config.yaml
tie_word_embeddings: true
init_std_o: 0.00504
beta1: 0.9
dataset: "wikipedia_en"
Each number is 128 + 32 x the weight over its row's rms, rounded and kept within 0 to 255. Layers, rows and columns count from 0. Numbers have three digits each. The size before them is the row's rms in percent of the matrix's.

# layer 6 MLP up, 1280x320, rms 0.109, rows 203-243, columns 240-319
100:165143114116118190098068157130103138182136111108155162146102120104110094066164092122129141140170104103081146151150141146078086102112112085135108124074127149070189092127159148111147140123128105160146173125147186135139151153118086129147112140
092:118088104121137122078120148120119151123159117137119132149166133188128090128121161098123073096137118106185116153132152153107112137185177121128177147092123114079146105158134138148089097112124142129120158074169140151158140138101156121099135144
109:114148086124110133168164076093128091141174118159084179103109158096087103168103139130114090068147112134169086154146063126137066127144136089149098136187139153171145141115108111132116115116122162115089098209165162099121124147084129010088096082
104:190093116128138176111107112203152199181084143084117071117106058089129108148124138141142121138125110074113123133135153172059129143179145175183114105116132106176188120122141103119130175136144128120152131141111155131088132125115150132102085091
090:096119157127129122039144160123090125163141104165109183153121104072125193189129179163115096122073156078080176100176109132125118136076145160105177158125099129116097139120086178206074104146109103121135142138088106109182108098140113165106083124
096:123138130095083111126134130132130128150146108100147163160169168112098129071128094173088145176126167164124118131167066125099154150098176110109172142116100109171108105133089148147092087132159142085152154110092114127130128116110131115114120100
102:169178155152206152102184119171111124115121085104126176124209172104114148125122127093093124160153109169122097168110172191180136201080116119156173086138131128193121069065158103125166107122114138090109111153088115106088137072113120109081126130
101:138108116133056192118116170140051144196188099144126127144085160112176195132106148083106103166122107096117146120149146172163143167098097157154124108114111166136118144138122080149077110148154138084119091087133130153148096151162094113114166158
097:106119119180108139145098181155084165155169130138104100104063145072132125164115106087122123155151109153163176108073142111127072126129088127115117182149160081119107158109082125125082109145136101147158140111137147109091097117119090060120081125
096:097078143142057177103088130155098100173086164129147088107154129191104139161168142144070078131151129117072149169120093145135136127146112086165166095090135109123080162131123190125075108120239081165166111113097108122170112177208147149188168111
100:178160145112156127141079063140088099189145096120168139118125153143140138155148116102146097125134102126096096089077198154148140081096146102120126143185184142126084135157136235110146082115103100124105114146124140063157098088144174159080127166
104:195151159097132116164102145151106138104126159166127147118208150072135132083112153133092119132105131052108140146108173091142077114157100153097127091140108120164121115106091177101179176116091162109113155137189106051170067151133119110150069142
108:120134167058123119108160125119091133125128143090089110114135124131097158159145091171101100146118112128131183131105104121121146098092152157130098085116122119152096106170106138190203094149117091068182069141153142108173137108184092150108131090
097:125163101128108137102116174088169108108139118153126185109093121144197141121125129078088120064101106111134151152127115123098173158073126096095099082066126107125140103107152085109122132159154133121187044144164133134166129147156100143108155178
089:123040111088069107133125113099092141190129129114100134160095162161151114108101091186121159086126092182160168122171196078121103171146122136091092106109089122144060141090130109144093114162182160142101133141135128167122120163124083165142178124
099:170140118126137105121096039182175112135179115139164136155082136145124204115150108155116096114176143064123164123135096105137142189183115122152135147154082079144133146161133121121118106171186043125121098171159143132110141165141113165111109133
106:100096167138136092109077111159190148142066148123091147153154126087124178138115125104115114132107087183147115099135173149092164157216083198097068116171084139122157149151118159119183170157121160151112085114110099117119099127135093070159152136
098:171105112102139156149132126113150123177175130162141173118115129136141120087086147079141099085159096127103160160158107092110138152144141101160142126158111123146142136117139086089104135130129172133153154152128141123189139075058146089074161110
104:087154153134149059193132100123132069184086167042084140131120133116123111142105142116179133091165134072121151158117118087034165149123116138134209104109148095178100129153138140153139155081054086130121059160158122107136124103119139042120128086
106:127180152143147068109171069114129119112085111088077150133152129182139100177084154127124087159120142126130052124120127078054159085162149154090178117106151074152120084165104141105115109182131160093113174172134158152208123100210123064156095150
107:096129117118123173101115107103120164152170162101134113162117140114096152117079100132187130060075104159125143093172153089125163157185135158163103121169096161131125112145084104152152077128129153091135095147112108106105163120131141114113139132
090:137084177060124099150100153158114173113066091076146105156120072166074114147203179161182164230124118038113121165104108101108121163072116172137135133120171084141163066115155127127123137109141138194117106118109127045141088079087095103158160133
099:101182140103154140101183127130101141083104051141130155145106134202148120138129183145142142140107176107130173161084115181108110110143181167124164107091077100120088176110111152129111097108142091131142113169155132080111175150105063081160148144
105:157128174104113169150143130135148155171109105104164114149171107158109155122114122124099135133093180153140175187161085164102120130144107129105128113086172138133176142083127164112194134105162080096161142064067127137099106128144109142112121111
094:068140135142144127211090148107097160144175103113165143071135153100131166131137149145056156076128058065134122110101213112126102143125150120132108105129147109149167091127110134117124163119090092096097047111132179118059093121143095105128141193
101:179134147165110114105172129189153163124139094184139127120088123105176135137143146142114139080103121138095086122144187159124079176128130125087081134146139111133128150142022142106070180096120144151123177141097144096118082176129055082129069157
098:111150117120128159137118142101093114160187146122121139131131157153117184118106132133108125161125166120149167149180134173096140120120097138107175174163102085127084104152154093102081053144069193089124109070102161129074097157166109105148170155
106:143104125101124163154113134160177134107107128147097161130140167151135165107088119094095109125120082052147178151118061171141091151138154181107115144162128110075133118052125141124175150121111121140135174130171204074133126153102114157097152084
096:096123087147135119110153170095123075170114108197174112099142164041148168144203117164160055151110110192149114144136119131114107144104127084116143129100139120200188102139143146136151059145132137148065148127138181168136169142141095158187152203
101:171123166194146151068137136102165093163153123105124148086149091093113086174070128109139108159140138164102195102143154132091132139089162121111093143171086071090147120073091113167057104122127105101156153046135156135134089129128103111127141102
103:161134100185145191107166160127182075108102153133130128103152193175113084106083132110136114098133159152138101139115091117123110092099090124126145107167080057210089096106109145133099115149171101111121149138148095109104124128127118116157121125
104:121134106176107100130141168086102124094135089101137076119108114117139128154142151123145130169148113058065135203108154118203101189102163119123102130160123159060104125122154189125155129134107118100139151080123108087137122102124182109142126140
096:131126106167139118183114117068105173172155113093130121123062095080115124126144121089143102100132117119104078104132088117125162146102092165143163177112103112109161150112116125119120164175215107073120125146169075149148100134189088102070150126
094:132109118190162112136169155144130170078157150123144155154088145122140130158109151107140139122166168064122074113075144158088095103123064156098201197174134118105104156096115129115126065100170149127120118110108167148163180124075116155169146165
105:131146158125094126114112102070163092065128164115101081153139113162161100109133080089103182062096133118123173132126187113087155174061102107135121074114160160136165080119142094162184098122176101127092106138154125094113100143121149133107093131
112:175120097104097138166107076140141037103154097186150138111083093155075125166089193133154129089150152137109143139179135108167205131113151138145095163123099102122155153133168075138093053163196093123064145167087129116116167120089157094131118132
098:103113125097100126070155113171131158102108136145074123116099140144120099146115120110138066191184148154154121157141104106109094203109144137067138049084100099174201133171160138104151155095186123138165122216095162073147170133112125121117111149
100:115067156139148119100085147075135183141105137168074093104119093060132148118093131145135106121151135159136139122188112140095146142090102132073094127201158221088100083138178108132124131145077118124089146136121134147146127128133110098118115135
103:133105178157097043172095154123054163112130118132105122135181114144125156102123156150164113101174151115146149088127118109168152114109078102126162109209103136046142161076156183149140120092124106130076081115096126100117107091158122136098084123
098:151107142159121140113129112135102135094132188167153072085182146045089090092105143125109106189166152121074123123140097118070098152142166148101116095104072142103160133152123170085109094140144136117113160119120169128127119146074174137104095145
102:164142136103112191129127157093064088071150123132129094117124159211141081109091133147124131115171202171141104091174140108148144108092126131185180203100144139110072148105133100128106061167198121153144174165122106101129150058167113131168166133
# layer 6 MLP down (transposed), 1280x320, rms 0.0288, rows 203-242, columns 240-319
104:095145052128123163159124106197146072107106138131094126143144119088074111126131110120179139146111136096133108134197104105124174128119106181144129130081178116100141160185116160099136155157110122136167068122190181121134167101157088115132105201
093:128124126141143138112132074153138123099156081152129174193129076117101128108164130150109128142123128115153114118123100147098106134141122173174135110133145123139186119102145069117159102144049204112112184152093099155090143144142126081122150112
115:105110093133112116150077106088152127148209167151112112154122148185116072042105127135059132105117177126139135159135119136171084180084134165122138104176134130109133123111088141137109061088154127135098115131071166139124155140129074125163143086
098:137201082098096117181162119086161092162117187129096138094177134073178116158103114119119135131141099117099076121117111113139072133137087125079108165138119149124176178116125090137146113105104111063159146146161107138115144146158104128119160136
086:071129107131117161161180141108170101137050145158154143137137175170099105090150092097100144148108151152134093174136108189098106123140081109168152132157123099161144100107137142093136159173153038132068077138096093141057092125057111097137144110
097:150188115163132102160136131095184151131178142060172132086075142143136169122084163127142152155150135105139136137169155144132125156112098064113132176114086096088127132145173088106138107128105144117108066131081126127089098153142073176113137127
104:082103099088138130098128135112123111177117147142102120119127152169120134132140094149085104141138103173103158053133101189109125118116110174113094136114116094065134109123131165161081116131154150134132135138143181129108155148142089217122156117
105:170154132104168104163166135122141102172110094145112115110062060125105172173149130175116129204098074175171092120125101146072137155146106148122141118104160149126124095126142102126155159126166096118150097157138095142104174103114093134154125134
100:123146128123149123143100097114107138092148129096127094159157100134158122118178132184128102083103111132107117084111147095151137109088114130076165146128090155114192175123108130149174120142120120114120143096120082126124115116145223097090201133
096:105171069066142065064052068155188149117181106147126107180140121068111159128126177097152153153162038117126123135081136119149110164108116111132159144185162136136097093091149185096078081101095119197142104160132144156130119111134170095091129093
101:033106137069137135069090142142141088129138047127128164162105082122116130121075168148134121127107171205104117104092189117150106119114168154140114091101113090130113152172133158128145094121142123120071079167106094142155063174109120086146133160
103:124107135070143192164119127141117142164129162090084120156101174103126146070183127104112151112073245112141141143120159095139074094106059106143155108128136152130133121169163081141101127158132109120160152124144118163141209091185121130072170053
109:130164072148155103111102104093130111162154127129126127082091113110150097178150130127130106149068104120127162211117111115132187128193131124087134084115115109099164139108122118140120112170064163145155145114131113130107138094135145115143182146
100:141108194121083186166111062091135153137099102150140174134145107125134185093136142127119102129108145147113088116175154081094144118092116082110152094130183137107072110115145114195143132160140124189149171122094147120096123085122139115162111090
088:145162125154102138131130129132121159147141142180165119119131123117151110136160143130165121163158143092094100150116075153140114133121102112154121149091098089154249118173172179115132151161099096135138160113128110135114158107095151159150082071
097:101188133095050091091123138106084111131152156192149114174069166103155110117148151127188172096113132106200179159039143125139208056130084123136139141100123171155100133117151093131115144151120081142126190122133096041153134118112110130162145149
108:177144117145183129124089151102193159151137118109168124150094115213103099097104142149109094116110160159124131201129138141102074145158111092149104183152172167179205148170106128177125131132072173132119194077103109111125133126118082185109089133
093:161142102102115125135086160148137145143107073115181096119175131137120118148143125161089143128101218095137021129138056150137148068120123130148114102143065112146096136096147188141141108074144120095144113070147190122092172157128143184134122142
099:130129113122083160140150159120127108097132133154128105067127070074114065110057089096148180116119165134158092111133135161116151061138189142182078205143115162183148174123123143147155076093152130121172140165062134093115067088145133129154100136
108:120123115146141148148150136146080163165124147121157174140120163107157094104136076174149116162073192176132122142105134148162118164118082105083129147178095160171095169135121115145124160102189131163116042112139098130069152123141114102117080148
104:057154128095118192134111103125112083125145148107114082161149100145162087079077123113104138163169163183156105128119117167178079118103121158116106082133093129119106126133130081157101125100118119118092105112080146099132104130130108110122106138
081:126162098172116117068101145147171125104173073082091108167134161094135133159133104164175130152176168065096138117192096161177129065099153145133182127129122070117072087063126099150146143137129049110151122195106134147100091109143139122098100132
093:139164131101095156125153109171111104119178171188144173136063104103129127104166135183139152116116110143154078154154149163143162048145076135146041125095112197096187082114185140150171073152133174104142112066081131115096132134164132150183109085
108:103133091185140081107156149137090110134178134128057112176064102108170191094102113146097112108106120119147189124098085128149110157208111167077146129141132111076117200136138105144122158137107139147100067181169179114105140153193178143136202136
096:156180123088106129107076094135132147211121131178141184153180154135090131096100150147162074155098096197127082131140115146141037118146099134121118116070164167152095124094123167116134120155207152130099140119119082188111124123072126145137128204
102:138173083151100122111169141086104136147156044124110087113140161133133188162105124073139095142095128141087131126152172093122116149121117079145104083166131138173158081093135055118122110151120141115146067145141121156161147165134188131115100091
095:150143148138171116118121160153150124132148134156130138116141091061098068084169145098169099131081105127094106163120134085125150068116149124138080124125135103158161103151115141121108128074208083160099177183174104107162149113121174162113132164
114:129108157089174230164093125159179143198122104095194149103188182143174106170083096100113183090111144108171162111084142133119083089169177152141120115131049101154143142107131099124160149160115089140183128157167121061117115082122136100101097096
099:144154183126155070109126124130146108091102155103149174111067126195063112159142172127079115079179109066169166148147113129148109157148080119133137165161110137108121123141107142095114135140094111103139105105101091147098094088173146128108116128
099:092106154108146136152145191141137137113126134128080106097130168084125144076152130123056176121136067122128113115149130119171091192126117139161117140160151166150125146125118106156147131138200163131110111207087120136089132167093144080124121121
096:085141134098112100140082122106141122064178154136167118063071160121080156115153131102104177167155060144180088072097116145131098123169177123136163147111195102095122144141148163158151132204130173144171135132117136089174113085155135158077108120
099:131152161096084135072101146131144119126148145172140151164127110107091125077105196105115120120133080157154124094138081122082139145167135102193120130123148122117078076124063042144097101176087197148139119140151123189111144160121127179111207129
095:120129156112138147099154153156135156138119145129125109115145170215142163121173135099090142116162123147081178107160156102183114145079130104106155117144098133119134152111154028218113081177104074185179150091139106113155124135170136109089190078
093:110160147146172138125183113156190149137127136125127122095164177117129123129134111109151090097193086093111099145122167118136108154164104113158154091145147107133112143159176099126139089098079067133065114152088140186108176157147088134149106147
099:174165085103110151129130154107124084144127068067140135124148170148134105190161116121164098086159095156109102108132063109125155139105196127156081160148161152129119106136135156067166204103130109102107081147080129156142094093130128125165123134
111:131129141088111091149114115145149101159117110171099101156115140078111097156135099107138105089148160101126127137084100145135144110162134115126130123106077164147124158160105126135110094118079094138159145164154105105179159132175111153170121065
099:128159156087115147109139133162129166122092132109130116110181118155145200090101145103118126089126129078206151143164099121127151128155125172159083064135103060069135108172128124147094073130128151094101124103103187090118121151131115136134093105
098:135179115155168056179096104123063074149147180161166129142100132147130139108161033148124129148121132073097110091174075185143134087119114151044108155111151109166175150156074129119172099121161079115144065107128128144118104111170104140177139134
101:155133140107178142176110073102102141149124196090067116176144094080118088101102117098209129174181067111148097147139115090106148159186126129136103114153124108127111187142153146099092169169026154103149121098123108121141111150149110138098130172
098:125094134187126139133127078150183109115180157088113137097094088160160091139124133140122130078166138125107096166143095119138101113141109128101150096154101133139147136133183076157099159119121176104100109160076131109086073174114095140122117102